{"num_hidden_layers": 14, "hidden_size": 256, "num_attention_heads": 4, "num_key_value_heads": 1, "head_dim": 64, "intermediate_size": 1024, "vocab_size": 941, "hidden_act": "swiglu", "norm": "rmsnorm", "norm_place": "pre", "norm_eps": 1e-05, "positions": "rope", "rope_theta": 10000.0, "rope_fraction": 0.75, "qk_norm": false, "attn_scale": 0.125, "bias": "none", "tie_word_embeddings": false, "parallel_block": false, "init": "normal", "init_std_qkv": 0.0224, "init_std_o": 0.0224, "init_std_up": 0.0224, "init_std_down": 0.0, "optimizer": "adamw", "learning_rate": 0.0025, "beta1": 0.9, "beta2": 0.98, "weight_decay": 0.16, "lr_head": 0.00837, "warmup_steps": 360, "schedule": "wsd", "decay_fraction": 0.644, "decay_shape": "linear", "final_lr_fraction": 0.0, "batch_tokens": 65536, "max_seq_len": 256, "doc_mask": true, "train_tokens": 240800000, "max_steps": 3675, "dataset": "wikipedia_en"}
Each number is 500 + 25 x the weight over its row's rms, rounded and kept within 0 to 999. Layers, rows and columns count from 0. Numbers have three digits each. The size before them is the row's rms in percent of the matrix's.

# layer 2 MLP down (transposed), 1024x256, rms 0.0625, rows 690-761, columns 192-255
093:493526503524484502473465495496489502496479510525558482509467484486484520523501494521478488497472493483510475515463523510483518489489522463521494507511506475496489500506509505500507484512660473
069:490524468483503469488474592531509491482491480519522499485547511473501503460480493524509488532512492468482517488487500489523466531491501465469510464535522518496464544514525544519492457487511501
089:530494485515503511475497500492489545503530500525389467484499512469537554468512532464531496505542496492476515520488493498506536514488528476513483493504505476482519486513511449504487567544497485
082:500526525493529474487532492517477488517500484481568524527497533509490518503545489506485527555479477513507473530503486475499488520489516479495542477516509505515473492431476503524475505532479490
085:514542470504496498467536534543458458489495516459479486484521497462517487490522486478473530533503485517504533500491539502488514492445485504481558527471541508494460475503528476481491477523487494
113:523505520548485493496442478458510526499503487501431495535486493464490527490492538485511512479490514474501467508520468562519490530541484517513500518509498521542539517562476515560502507488552475
110:487489528502468509493512517496518508491488497510344469514506533510498492503479522501504534505538510518499521502526513476477517553484476496535487553507523503506483470488500503515503493497464542
088:484514466520516515545511474483537514519501491463526487505482499526494523528509498494509492465514457466520511494468531499486473497514502492514501512495522496499540488484508514503507489495521514
095:513489512488520477445498460495459539504495516498489500521508479517562480527514503554569471468521487523514494524531492496484505482530466527480480488480515508502482496486457516536489522483531524
085:524487510515503469463482529505515535461478514483406543537483463452454519489522515473495504531500501491456449505493506509514521516511447481512522480505508515482478516527493488510526517502531490
061:495499475487446494540463465543542472482485482491489530479462499530531446469493512462504516476511511470490498508448514509507480463491490505493518527480455459536498527463503483428504537544522524
104:527512529479560478525481518499530520511463485500501450496488494476482505482508521500535485490505548482480498461490466481544482502509464509526480558514475520499505505533508454535469531501498495
083:562508507523482516475494509477491505521450527486387512502481505509514478494486498536476473507537491493548480506502499529473459494535480498502449483508507535441516495497506482493479545498523501
103:511529512500540506522472487478509468499485472484504514500503506500498505503503507510483454534506501478549573480503475516514438498524458540537487560514507493496488481482479532503458526512464480
087:530472488488514516545465485547506535546515473511500515528487500531470471491472480478473548522525494507523476517501474450531499506471561494468539469500486524518508518478453498531526469508493477
103:485513532493510525492482517527495473522506531468328513507491537493500525496521460476494469499509519521519504538504475476543496492516479486509497545542496506462482495517503488499470531485521522
120:453576483458494488493475527516480529530504491480477560507513464516520508503466481516499477528528485457498512533568502502542485499510495478523502538497489482572514458466497504466539503502473481
081:572480541486493500542524500463515474474521500516518476470484531500513484516517517491510494526524532526493419476494459540512528462516511485547527492425471532501434520482480447545490528485510496
101:473474484526496483507548498470550467511522530505552502498492484498514499471510495477502488498488499490485497525522500528504476493495485539503533477489517540488477502502500532459496518502479513
110:474529518456483505480507506512471465506545490462615496508513466510491459495506533504493527492500526514472476528495493506520495452457496477495465497490491509508486508485537494501505501519489514
100:499497529505493499503485456490495490499531555481494448521486514518482500524502501536525521522490549472544469484493507478495484543494460470515555494492499505503483527504505484489495517461501551
084:491490472458499511494476477516461535536487530494528501511476501524492495534450470528555488476484534514498459472498506522474521517437505523490499545516480530455508505501497543534488524492534527
079:494470509492448494495466536438467536521513507505464500498528506494554451468522511443516538485532533481533464516512544493512492506528527527473451511482497528530534505520482517503522481475462556
101:462549504508468509505477521503482513487522552509406511497509503500479500500475486558479478503504493480526517480532463497496491500496538472498486522489513497508498494469554454499501451495487455
075:524513458442524487476490486473476477472480489469550466504469491475520519503518470496541465486513533540499498530503469487459527482501531546518474501484453513526509550500477513487486518488538512
106:515510506517499511506516512495502495524508492514502542537540478462535527504512463529483533514500490459500468526488504497512471510547494491549537502493477485489531464509551539492496482478537517
092:475527470542475482488461438480517531513475518522641503481527492491496515495518517493506487475490506477513481497493518526496486519501497506532492486488497505514478501497502517522510512496563511
075:522485474478543522477495474527462497532518497477507498471514531501500486522500522461494512502501476493489526518504502468500492574477504479521495536511514469426508437471537503501498502506480501
086:480508530460534478475492456529478484481496531517576477525532563507460522461492503523538505493449497498523468443467481479523526505484516516484472483502506525517504494524508513513493506516501534
098:508507463512500523513505519461526461540536473505437524501485462472525495522527491497492531484508480505480483478503443486503520532495498523575529529532490508503504495522493491538425540501520484
079:480505514503530471501449496502525493508476527481557490519503508481530506452507478451495466486482462507527494525460521501499491457498564514480513479488552508475542504517493513506522480520475496
067:506470517495476495481442506491442458495497481520453509473482491477539482481515474495522500467483512486508515469493488484533517491541523511525503521505497496518507526494509441456491494493500482
095:462534507501475507505516532519506468507510544493446515485453514484467471506460527518509505494509454451502522497483489494473522536507520480488516514482504536505540484520528529472489471487503501
093:465515451532510463518499495498491504525512510524432472501506491482533504517508478551493495496488471479466543492523491508519544504549477476546486522533489510509476453461445510477484476483470517
099:498460493489509500506481475440525545501503474502554495500538493502483507521517557462511498526513487466506487512502507498481514501515511523510469483462518522519480461566470536531534508470493482
093:510488470504488516483521506463508515498562546509551493470504518499525508510498529562507509494461466528474480496485536530448474477516503527532494498507478457479469529480518520501500524555509503
116:495488506512472501493486525498503487496489500498282524480506492481533489504474500480496506503512479496505518506527532495517464502467516522488515533492501497496483521476486521485493487526499518
097:504509488527513522486481485494462513467488491488606469453507505510512484497497528502516517497479517485488531487531505508460471499507486522492521517521551497528470496515489508508542461463510511
092:516486509508476493515561509487504472456516496479562527502487493521464523458547505477514539477516512520472453503511491492546520500491479499521482463517490484500487502503509480514503510545440509
110:486496497476532496475484505545471480460513491502418510529470491489489504510486506478459523531510552514463492531540501484502449505469501468510528460453478516514465504523505517510451524489446514
106:507535526473493481513469468513520519467506464487625506477510525510540509526513503480467530502499489513499510479491515492475497500437561478488503473500511468484529503496492509541527522519463532
084:500515479483492479467552491467507544521502487471514500520455520507499530499508505524521538508507498485453498498461480483498521513500549468489502446508451469496520509495466500492471487484474518
094:526537540459508539470509453553464540518510485527493474553518521514457426500486480515498509493486481503516542478474488526477463497488509515544490515492519504470505475497485495540496514516513483
079:483484534530512554495525496489486502544471499531394491506509483499504522478496485511542481521519495480485533511579510518497512501538506490492485551480525500491493485517504449470503498450502480
079:553494493536473504481503509491532508504512489506584541473565496520524523475521488497495518467494504483517501472491499472530501488502501498514508495532485487527504514521505532495505503512474540
098:476510503589529456507497519478499498500521499529480538463493517507514481511542530491497484503491461515516483480516472520544491462498482498478503472471491494519521508482473533518516504497491491
097:539528493554481493496495483474516511482508493515379524470474503526536499520547469526489508492464498506505496502471449483455512479503523524535487469494495495476517487453493509515472499515490490
117:527494518496476499454485518497469529497527442484551514502472486542484516513528511478494541501546524511545501532540502490518495493520522496470492463525535471540494513487520479508527512516479504
078:473472502492503525526524473474460489537551531521415474460503520514513474565485501495499483516484540488507496443501517553512448461500510521516495513487489555510489544491495471499510506472505458
114:492543456476478505502433465490511508512524561490577490520503492485494502498515489480483476478509501499479483495531477519510506481491476501481493435486485527473487528578489517521484530508516471
105:505498509517489480500487482511545503493493532526450521454508502446475561476513472474531463450464478479453474511511494542477506473467516500482479503509503521502459515515514494476541495477535478
079:543461476520475510480477478473539518499480486532473495480492532479456545519518495491511475520503528494507476490501505468491489494486477479499488438504490493486463504520482501525509479507502502
082:491533497487473468538487488465489493447522503506497472496494510529504524530511532481520456467496510532478472506519483446458535497450499522492518469520546511491487522512490516471536498512484497
092:499496512477508501522513542522506493505483507508281513490486495494510488496459506482478471501504542491502500471525516534506475495507495520473494515503489529528470501464486495469481495488480513
119:468505520506484498527471512484501484504464466460646506469515488497533494471524545503502496503468508542512484509515508513555476456498496496484512489501478491470485540499491485483499536519499489
075:474487493487521482536529530497474515477510495519321483495533465503531496497497488483459464536472520477511477460510497535508508545497481477504494496500519531521457508489505499490498509513526516
109:483495521515530507493512489495471494459514514491313467490518486518474485497488517498480527483505498480503521497529485512475506531485512530479477493462526478511533479503500505466496494507519506
103:512500484527520493482505521467511516499478494496644486489523543493493485494501486503512488537500530496519502516494509476446525513504468509506493508475490501517495528491487510516488538535543487
108:484525516487505522523484541513517494513524468473676491506485476464497462476496520494519481494484508507499481503466484490504504463531484470522499464520490527481517500492494509488508484523562463
123:494461488501499505485512482477496491496487470490400532494475493519459523495515502479490499443451504482505511483529507461474499518498505464502507522497519490503523477543508526495506488530494493
114:475498518516525492514550541487498485478499500483384516470507458470536482483478502534520492520501494491502544516478499497478485500501473541490526533500504502481504485488481491488507491513432485
068:457496445510506447508508497500494492474519537479526493475553497495483503463511477548475486510525491503504465494498497508483519474512520470505443482477474505464527511532468513431490477510551477
106:490511480496518513502515526514505512506516520489321508490507488503506515523490486487522516531481491495515518500481504467538521503504510472480472502500496515507507504488510510520492466481476542
090:517505471536503520502490481500512498483546548455507485474498542512506493515510518531503490512511470499490492466554466509476514501548497487549466499499485516476525499521485504522474543534497500
090:490480490537472504522427525480490485545496492527487516479491501488516537518476508471525540510492508430507475544469497486521511533495506522539507496503513524553488511532470465530512475512489479
107:503482504469575501506482524522484468483479481469379513510522484521475502508469502494512508502483483559507514486541511468501462517531497466503482522528505502555495483494478497467478469468466546
072:500506496548525526529484527503505480532503479519515540499513534523512478478464524446551493495492514531504526516495489500452439476519511537518494499499500511513463504522505503471501499534553434
112:495522547447507469506519507528484478490516500500461519502493446544458492553529448525485477491515488520508489466517529504491504511486502489488510501493476501501498520427515487514537508505478519
116:518541509503511511495448513494502526508468521503601548480535472478500527514526493450485450501477461490486466522499471515529511453504486495485497483460500476476504513539484492495508528509523515
103:522527499485541498488498479494490487470486463536471484522477500513506510501486489491535537527508524573489472506523478540509517492517484548545447519459498497507533471524548521492501543523497483
094:493497518457497517494512549489480538466500475497549482476548496552448497486547475472497538517486440483522530506477542480497488475506522490505503483474527486497476513491463510495505491515495513
117:495508506514507516511464492517509524515544510497372512509469491488503502448492487463511500511505476487515496493515500487511526513528504488466501453523507518530542491520498448487500496493490498
# layer 2 MLP gate, 1024x256, rms 0.0672, rows 691-761, columns 192-255
069:518516528472515486509513470503540496490498488515516512513489525470473504518454512491474480526461514523487481477502537481486491501520519507504450560498520462474519542536459499476532509520528494
086:547477517537522523477504476481540501501481528539495537481530473505546504548519485463468505531483496489480550503516488474500501517514472513525465505474491507525484516491540487502527523509487524
079:475502535461442474538499486538459476506537450503485509536510495501528501493516491513523523482519499503527526539500502538495565513519480494504502505485502471553476467469486546513498521537484492
083:457492522486461501509502535513477490504499487560501527507505511527512498498511510485483484484541518538471477518473507436509492483516486455477512528525454485548526481503538485516497489436448497
109:500529504560502480483518549509502528475517554459488485541489475498489517567497465508488467504523515502474493476531540509501506491524538495506511513517513553514506501516542513499526512494502497
106:469505480502474470508528524505512484539456491509543488513539538525505508478520491506529500489515487481554493532496528505510450455504445512468471490493511484478477485498534496506504544473519466
084:544491444535504534516488530477488465488522521468499477514477484532462494482523496527478498505507495509494533486493530503505463501510477479505479515506491513494535509497512487522514502533482508
091:475496526514505536521498527496500495480497556503481490528540479485513513488511491521462471497470495515465529478529509516516491510476512443533509526517471517478549454510538487545501511512502497
082:466502520529462486468512463477463477500545530540496490527477493527492460508505522530513472501489501481505473522518484494496458500497504476535489544501501523507532477515482488497484497551482519
061:500504511552498458483495511458444464494468516504506477508516535537506485500443458485493497484414471462497513537482490490510553463512446509501475484507473516433474516489513478490511536467535486
100:490521482471564499495515508486506479522532504502494497504473528462499494509568451527503551498539483518518499475465430526523503489490478469485475504495519545527504489512464516529506488547516519
081:502496507520503511529502495460527509528493490479504504493494557503508504484554457526528473491477485479528475521516540499514475488488539500429507508509473510554508491459468445478463490514514526
101:497515466523487501471504510449470524499502530487480480529526524523503467551462459481523500488495521495493487495498508488509547511515528504450499473522489482507505509440498458518511492542515491
081:427471527494534541519502502500532501473508509515496469506506464491487504507499561506498496524523511489523553508472518503493506486473489449526494531514465514495489511556538507449543489506506473
103:466558494444473467500525494502498503494511438545502513525534473491488491484509544511518468514485480471500465466504549544494487504488557488526467519495496511517526456472469461526502543529444473
114:506538493496501491528486534502517518495496495530492511477530548477510524545506476465510508471489532473454479549546473495485466584490490507462471533507502482501497529453483513465522512497489502
082:510532496476498504540462492502554514540541543504495497517477502508509533508559526514504462530504501544480535507495480496522487506488480525548451511512526504523485514489536510524461511420483483
101:517521486531493491521489499495521444546535490525512482499524548546501534543482486494542534475493495487493502515498502529506480500500505508493518482487556497483509512499506477495510479536470479
111:503513504535509512460506537506497495502466489483497513509538542430536483505439473539483532513526481468497481498493502488478483449542457520512547505488526494525489492497486494536488543546494481
093:495508521515456499511515518478464461478549511482499452550542512552494477519449430470521508508510511521494560461481483470492536542510460529473510482520481484485485547487488503501502519510532535
079:455527483475483468483487526446504510478495480530464489488507439514515496538445488509499490512511487549461513472515482480466486509489506487538494515498477509434522496511493519512490515489481536
077:464485541448500531508482544470514488496462501489505524447464518540498445491494482520458544497509471498560537464483479501498524467531518496507484528472535500520486506498477532529495508518499457
101:523485492493507480508527482478519492494483467525509514525495517471496490537487467495525489481483535546485519479482471498526532496476451532499501513515481514497502476513566510536489491552539489
075:504509495473507497502501477550529475512512523470501518569502518503489548469533513507533443501556486482500536534480497469475509528482553524494501493494523530515472529512490468552472493527466512
103:477491446496485480528490494515509520461556490492465503495526490512493477519446524470496524502484461534497495506491492526507436537527523494502511535494491493495487481502541534490475537490475493
089:475538500541512533483478507521457511497513521493475442501481448500477503513472506514514512523494515505460503481516490552483489520496508478532453516472476498500512485451476579512477521477471515
073:499507498551484493496512498504515520492480528480488482523496484509458522446491464482526464458500514507513472504524505474499523528480500496507536483495459533507506510548464541482489520514451513
085:489544490492513522530481497490582489503526512523499498498498497460514507517434488513475477507526476508476511517489462494493482498540519482523521556535528493512468483510509541481522492547501500
093:505455512498501510498495468497501513500508462487483519523517514520493461554518526517527536510578491451531509519470504492487513517552474521458508462503532509514507461457531456522573497511458499
076:498515480529471506512525509504505467490476536480498519470523550533527513473530501514487479508502470453512543513513507487483485485470513562471495537472513508495526498497481526481466506525476492
065:542514483569494507507501445461539465500516504469502490478487482502523496542498530484473554476488523505502466438518469517493463456528512511535531510492552472522520530519507525486528520497490513
094:543491521536471536508547501522469517465523509457485488510453479553475493496465514502533471487488537532490518518496546507519536551484490469507518488467501469491513479513472483517518493480446477
096:503463497530447514505535512511494537496503504517504466470479519500502492491508523499505520490466506450531526509472453499493500496520517508502510512462544502518573502506500503487486458557513503
095:453515562508498528451507494497513474497499484506482526494492501546489509506497480448504526491555504501533502519521484496513489506540496477520467539488521498556484453557476495487465518472437488
089:458486490498484481533510505506518519517539509488508479482488530549474492495490479498517549505538533501517513523505541522479485504459480490451498529530525519501543488551441465517573491452498457
139:540493519496482499476492563493511497455487520482453525457555462475553483487484505474503493488529514514518537501526536525502465492495508506468521548530490456466479537483477521507491453535504538
099:440464489482473489439485488575502458491484527473477533483482514493528477477488500503492484484542530465521469528513489484514526465547491503486526516470486508526519472503515485477468558514478471
098:518475455498521456460490524539489486481471504499511495485487467524495515490484527481522514512509491482471536467494457519512512456525478510464527540487483488547522485492502476503472470469465528
103:469552492510484531496522477526476575491506440525473484523510506480458471476548499522503508482543473449557520515481454534502503533491502508469512487551517521508512474478442478491455498493502518
108:533570480466471483509486492492494491479533489468471496464475496448538506569463523488469465478494553513513495474540483500490498466482554464496474495493487495489505452473536535518461519501494501
080:551461520532542524499520501540542473508515486564483486484509489496491503471508496545519469493489469461476576509492542478503480503479482551536459498517535500470465501505501497499520461497504506
092:466520537463505504454489493535537511502500466476492509533473488523498496536507520504505511520556475490547477533508486471487451467550526502521471551507540506479507441482456517467457483546478533
079:477534515560523516558503510493515487468519482505485543525486460522478490503496527509493548471540466508485477464528489489504535495496499512533492507452487473516488538505526555478477482518458515
077:500526494510509492492493519521487498481481476575478521455522507500494483451480506505520518501512536536554479485473504494499468496541514532507444502509516486519499482485455523461469472510480480
099:489499469525496511541504456499515463543505478508493462487469488504504454466494522471494508496527532531508478488500443501501553486537498524503569513470515504513475512534535488515510553507526487
094:510513508524471520500511517495515508465533500506485514512494447526481504499500496494487478536520465528452534493510515512478521519536509508562502502471497512488530478519495520528498507551475530
119:517470503520485498510514546512483503447549488448435495488471485527503485479511491489499523484506535509513541539540522475477492530552554510474467480512507454506496499451505530504518505488437490
077:496473519504486507510510497522547523490481489498520531482483504457498488553483491480502489512474529517484504477474469495487514472496521517524541501460526474489519529506540542426496481585489490
114:517512481558497491502497515520520476492520511494490475467495505526521527541480515474502496508471498491502541511479505488520480558525536495511459527491538519519518460491426500491502456494474504
105:484492467517465503499484499491511447492465504493489517477495482511499497504499502484466556469470484525497491471500481540499538499545534539535521513490493481534525512505517486491499472484487446
077:495491516516524468478495492559509518505502452517490505522501533437501514471480504533492473491502502466554465498497490482510504528439484490526461494478513497531493487469468547489449506521502518
077:508487485512496582484507454487533501492486476512511496488527527497492506483496431518507484494483513462556511514497526464491465519456511507508531501553504493508506517461475485519491484512471489
094:488499498524548500520515511513483499479483481495479493480522503483549546549479495513502509523482461487521499446484491495495490481506521456522515502530538492539473507499494525482487467519469484
123:517511474486544477495538468513507436517499492540490504505455502527488510499442495502536493497510534508481540492490555479460483503520476506493461474502505496511486456498493533526499467497521551
072:528468516555508488545524520522494481450510536514486469496508452530477529542483512529488514483478484539456517515493530470493494497515516515530478483547449522479507500533536507453510489507514488
109:530533542517488514497522504544505549523496492509513478493487538488523478503468458541536473485477462536545530509495479465515520474487458476490511482516513530484473470448496502511482490534469519
104:534526487527480502535529519507503438434520520497477448521504488541498514486461512530491525482517518522482495518521554509457536521511525465494492533481527485503476547517505527475470489530447489
111:501500543489502496538486503524514498495526462468504502471525461497501447506477563544505462548488509510489512501460477483466516456531512505522501486480521489494517517502526550498482491519522501
121:514502525509525519478507515533459533503507526476476485509519524476506478492466491532516532509518523521497513481480492517498528524510519526499502484504506510498457506448447448554506473503466486
110:491513523504501487564471513541518486496499506526466555529469511503533479480459464465503483514514516526503533543497442484524548545518516495500484509504500476493482463488473521483488517486461479
067:496500504535466454492489514463507482489479495479496539501518500493537502527465496477512501497463540530473489496515545496515530501528531517541516469514534488547509525514464507476512461493514518
106:504474510473512516523540509530547485479477494519494557497501487472468462522517517506540462539517528495504486536439510447524497454512497466508484477499517501468537473474497547499504532499522498
085:492489483533531527511507537487503515497525493446501488468495520509489499519479556521478490525472519508456546543472453496497476458561499545488503549521501479473534498522481508487461514521496491
084:507426517521555485492489424496546514503486470468498487527473512477495486474486496516512567503529507480509507498468445485497473496533493521508513520457526467532483552487459509505498504491483491
109:535515451504487494468512504484454490474506546490503453487526476510506503532453554507509529506456522502491509448515518485507471490507524477508486546501512499533506461468496472484497487490475500
072:514510530537473496439516526506517526510489495442483473476520485493496469461486507538486549469528490456487512523501502490493451520539438480452526467511542500515520498485485509496455519564476520
111:527536497507512555415516495517512497510468468480500537535496533511512503475501463516508496459491491476483456514511498523503526505499523529505486507463520498506502491484512562487499470513485530
116:503501535536525519483470484511543541509514523468533502515489497521500499505486471485494532498497485483471464488481526551532475495449501504441506482469506535540506477518502474538507530487501464
095:475520464481472526523509488493522497540470489500497476518499518518530520462510532503480497483505518612505518460490428490490455513509510504537490521489546499509466517501549528500467484503472520
092:496529535552479455510491488510485450506542496506474474527504543513517510499445519494516473519453505498514476513519458499508506512522493497487458520528480536510490473510491451442429504494508527
119:530531453489494522465504537473503465515513510484494493476464433476494538482514485480491503472491478498503497487526520534519538518546528511507537483524485501508489507527499486546478454490499472
# layer 2 MLP up, 1024x256, rms 0.0651, rows 691-761, columns 192-255
072:504516490485479549556477480529497458475511474493518505481487506470451516464455542546494517516495539505509487475519513521489517479502461495526486527495514482520518488508471482517484525475529463
091:458501522460471475506508516464520428517522496525518527498477520513476484497507492526541506507519450479529490520486507531498484497505489519502494518456514502486473479506492532505462456515508468
082:479520506505476491558492485498472487511521518451494461472461495523523489474499553505510545496511511500492467519497538455493500501501495508519579506511499499504511521527486496496459514475495485
084:505519506501488554527497510488504506496471559477468530512491502440490541544506465505488476496508506459523509534525524506516531489481549514495518524540459536523523492532493479476471495477534526
107:556489487506477504493532490461477445514532539493525470490545519512488497526454502508533488499461527452490515506523495532503532494516477488531483509495479497508521496537484503502507500434501501
110:551531506474509485487467481502509503504547512459514535487497477485499494499484492488460485505511472519452504480492477515492504492525560524511503467489472505505496517533497499512505486518514503
080:473475506464506491512497517514526524519465499545500498466494493517483477489533472455469509463551537512494512489504493480501485507531529518487490505508509500494517528486504523483539483530485513
094:516437521479534483472493521524450509503489529494518488518523484540460484484473518523513505486522490484518530510492500551498513532508481502519533469502466508471493491491467472491497508457527518
084:478459499521506545538473503519560514494479526487483502500498470499462488520530482513502522557506488529484502531484523483493465485536510508516527501538497529481562482490471514478494487492469477
065:452506501519500557518488545450503520510483468488486470509509526516530511495566532520479452496496460464524471475485450492496521508509481517494488499501518472501466497483467526506485490493478473
102:532542525483517467513475514496542525499475503519475490456495456459506509507451538503518480499504479503492509507480490497495463505489483518523505476512478500475508494537508531492496490477501474
085:502517489457506490489517497505522529486500469466514490541527485508482477565520524509499455526522506499453539501508458492511474498494488510502488512467509484510487509506515524490555485519458511
101:509539481529503485506471476499517484483507471537489566517507485519489521527513547491483495528505442472517539486524477501489469533510467517472538509489535498441532490498458529501429546532484496
086:487484477464536538454488460489546530508443491505488457473490502471499491474467500460456484506511503495479467518529500480481464442492510486511547486486514484490483515498456531525469479490469494
101:494469487499533477519486512493510479510493521488512524474480548538468510528469452525510515520533524524476490509503482498520481486563479499480476489523515506495482539494471507508473503490537522
114:471490518477472472516515549493504501521499477523492496473540510495530481501519469491492475466510543542485490554518487539512550520491500467506469498521467497490479484457480534492492475508517517
078:566518521526516473503489483470506461492486495541485495471497518506480512458474514568508472510494470468481528508496540488499487508540512475506476493514525475470492524568492500481533545515521485
106:514497534471469440549491468519542503490483498526497507476520497563491481502467519546534521486549478517519511539483499514500505514497513561513529497461502515490504529526496476511495473432497492
114:468492520526517531470503510529504508522460451482507509504529508502526492491533517508476471476526528528485454541504551509512509453466462545497494492506539499504512474475586498512509519489510471
097:513540524439485492546506535523474517496531509496497514467479462509510524522479531519502502499504486570469467504522568497477497495532523471490537499502471519493469469491513505500458524497485483
083:512471541474493505461519491510507476487504500518518528552463471542504501470539546506571453507527502469535498485494534537499497521482532512495506470501485484521491471445475488464507504518530561
078:500502489553477485473530511443462482496514516475483477505516511508497534521459506526532496510526498482451484513490543532500552449475455443461403480488507528462472462520437506534491495485506512
105:496512561513476517465495478531526520478484518476462447527524492516476524486467522505429507518509512500532508499511488477471466477522507484541466506517487483498467511541482512450528476447475507
077:543530489497521504526508506524530504473503496500501529520499495503516506499483497513483550500505493524494465459507513449499515516505552476512528476439509491459524516499516508522469477468500491
103:493581523532522483478482493531478523498472474546478542518515501498514524514516473513462543505474476469491468500499474510510501508585483519510491486488506491492483464462486504514446492457496511
089:484521518542506517481468469499448497520523518505485485506489465476486511507461508492502474480485519489486504479500469540493486550515489499525476506448511490516508475455481542492458540487492511
074:504488522506474474500492487495469502482492514566506479468539510514487523506551545502494479508444480473504511501491513538504477526475488496449487481522491522497523472503416462512524488472512473
086:506467524487507483480490482526522524506478479476511508496479506471507533505524535445508513539527544502481503534495488411471541515562509486502547502501525473489473511470526544493495467499492476
097:496510532486488531488463473493507498548490503453515504500497493471539501507522487486495532502474457472520506503498478456508462479485526548523473497490487478523487492469475494544447530559476499
080:520508471503503514550513461518519460489465490500507502497524493485543495481453508520508508519479538497483502504507542503502432508469524507506529541531486489493506508532439490506490510518521484
066:482543465478495484541501538453504504473471539475488468498472549492529486512501492519451477483513479516511493525482452466515488493482531530470526507512489474488533506528495442490544497502491489
092:452515496474507481504484496507530470514520497535473482476506517497487475493515510490529535540500472467502515460486476483482486526530513551518561540452526491521481517548538546510530450491510510
092:517533507503510471486489539519481459468495538495480494521489505529465496486494468515478538481482433482503510492510539490484484525490529483514503509520505469463491483534456498496511504470502482
096:518498530512527458441481482511546534522476480509495517525525473503451476489498548483548484480480499474513505480484502498479474471512503493507448488505528510501486457483434485559473476462501498
093:467431460486489467480511562413452465506527508534508507503476519530482492550508534519505527551526508532504488525488467476485522513507485515511524514528488512513497519481471510522490523498507542
130:494510485497552494493525475512480489548528478509528472545462533513467503511493494534505490486488493479490524491489478484477535519509513485542498467506528532527522458501502505469487515450486488
100:526476509440511474456509501510515466507493503515479529505529501472528511470469486478515485502523505479524492517496523518524564471508506460482508466501460490484512500510511501503491505458512473
093:537536521486510467489464503544521463515526481542521505518531533495492466495511491526517522525508493485462510456511501515500479455469505513508488476499511492515482492487568499470475456515499488
107:499455513533517498511503463541470481515465551500502503463487511485495504507465519500499525466508552497521480512517505500500488512466493492520533490494503493506473506535489510493513520484495512
107:509519487480494471518517463501522519505554458468497479477472504502513534509508531459478488510484558516496481489524516457496478501465522469539482468485536476509433501476521549490485520507486503
080:561521507540519531496510472528537495491493477500520518467489464435502494534509501467528458479516487499468507487500536450497428448472512512531458497532519504534499510506498474510529495569513480
092:480505484510454457515486531509487511482506490464494475498503491442507505507499475513546527494505507488476501529502463509477517492493480506476506501547472467513492484457503503466484508522546543
074:513441499489503519512497495500487517497458475489493488516476503494494460485517451514514489540460523487508516542464517528511501508526500496477531506553520540494510457477508446490493458486499450
079:520541496506505465527483508485510507475514527513478508457516492517507500480482528507515537520478525512470491466503510478494537539498531435534514506483523476507477529509508503479480511432504489
096:404541549487513466511515494466492484514496469523491488525524516547483520531481496510539492479534495504449472507501550485491498510484489482484491493535500503493513515521499463481512461508501538
093:467517530453487511461480500494476494487494523495497481460499506481524504480508530488511518481492498465536525492511470509487531514483479515523496474502493534499503540476491503456481464499500500
120:524489500481493514481510538497495543487527489415487515504471473507500499510525536519484514469524512508532520514532471469485514518546546490456541471546524466513506518464482558500524493494487477
078:505505534481535564523478482498541498521518505454499525476499540489494508454490494491508515443500489496516463507520484478507489511481508525470494523477495492501483492509515482510475511478507485
109:497550467535480511491461467492524493510519530501553497476526496528523519511497509455443501530479497490494508527482485527528474508499518509479499479505502509488527494541453513517499518527528449
103:471534471501505499521492579490530500484487497500496496509504451543517520542496454520509494511501504562487507513538462487480549505508490469517466500524458492523485511461510483547511529516499479
078:473497500496532484479487494469489525491485522474484478507534495497473445511543505523457498500513514471484496501469454511501442484521484552415492496514456520460497489535459499501553493479508482
076:504530491505488484475520493465509547511539501468499470522501502464503495516525523492490484461456518526506442499501516498505494471441537504540566479464509486489508484529544515531519464513448503
088:513520524468438530498481551485489500500529533479479505499487453559464487493488496529509505482498518567475513506517543483467481510455502543524485525465451505503508520477447449478470483430487508
123:528515464462530478468518464488532439547480493521525501496479479505496518482461515480502476490532522508470515479482546510478462472493485519487509461499497487513481479514509517515517488497554509
076:464512499447506415440474489496486514487501485475492460503494479510483498464491493469510470515475499497527479496487463530497505473475516455510502546463505491468535488467465547502484545413464504
109:472485487499533533500474487496498492491506501507494512518506525483475527486544538458457548491539523455500458501493489484495501499500497541520509511471495495505458512532489530482488519488512477
105:545535451520474483492504516451515481458535499515508489496522490501502501472480507467478499521537534518491477503518523493479522499531490467501505481513510480458507546499539538500454523505490455
118:506503522489496523532503524523500504487519460456492487465521499484494465528501542571527486530490462524510502481483515468457513462534514505528484503498545489496532490493483539492484471534515493
117:482492492517453474514507475478526477486474487534501513513461501555464526515540515470485472483477494487540483499506537460495494491481482470511486523486507492497531502553517548449488502528504538
111:525494512522505502471562509510474500486500501480471456495499484525473496509539507546542518487516464475519488474510549511478478519462485498494509500501526514486522519483492453491492445526495529
066:497495536516482488478496497497467477508477531522499514482512497483479501524472482529494485471499532446482522520486487515511490551494448453481486472483481521491542531486439429486544495475500528
114:509512494530495470492446511471490531517513498504522454507494521519528537475474481488447535474522499473516502477538482551480483539482482520496558533491472502514456511520492480519495476511507500
085:562508462504488501484480496505483486489506490519496499530500455538496474462512458536544488510523516532489534489487533508523446488509468557486494470473521505490484508502513493497449483531507538
089:480524497531502549483490516505462527502517504483489489515497549529488538504531469515475504481487523501495502529473520536514469527517503494443556472530483519503525466507488468512493474520495556
101:485484537515511529536485545511494484488494524493448497485454543494489522492483480546523498465501485517514504520487540463494501503519492452520502487483494521467514488469444494504466457473494526
071:460560489517452510550495515502487504496488482570516510548523557498518491495519485524519474510525549494525507495468493462489494481477518502456430492530524498495493509496466508454497505537495519
106:462535484500472451493480532481470473474513527465473503513491528537506505522495475486456516488554501513501475483529499504446539461516521519514497509507495482495538519510491511460515501499521524
120:483484548516503480532492485537496537493510492483490476518441530565465482493471499497542528493469540534472494482486501521518492513491490481465521521459534580544523495529514504562515495486494483
099:522546527504508500499460469515497517487504508511493497529485558485502475506506507496473518504489488485513480524496493502474525519500454505477440480490522497438504437544531490535501465517519502
092:485484552463520538490485492489486464528519503513513517488521470488474518506484474520519464488473465480510526515499518481501519503447510481459505462473455545502456483511440505507476512461505509
121:485517497483483473530515527499518479464523480524484476506532442548504487539454494497554488506501516549503508514488492563497493487429502457526451521513503520545546510518521527491475493479490470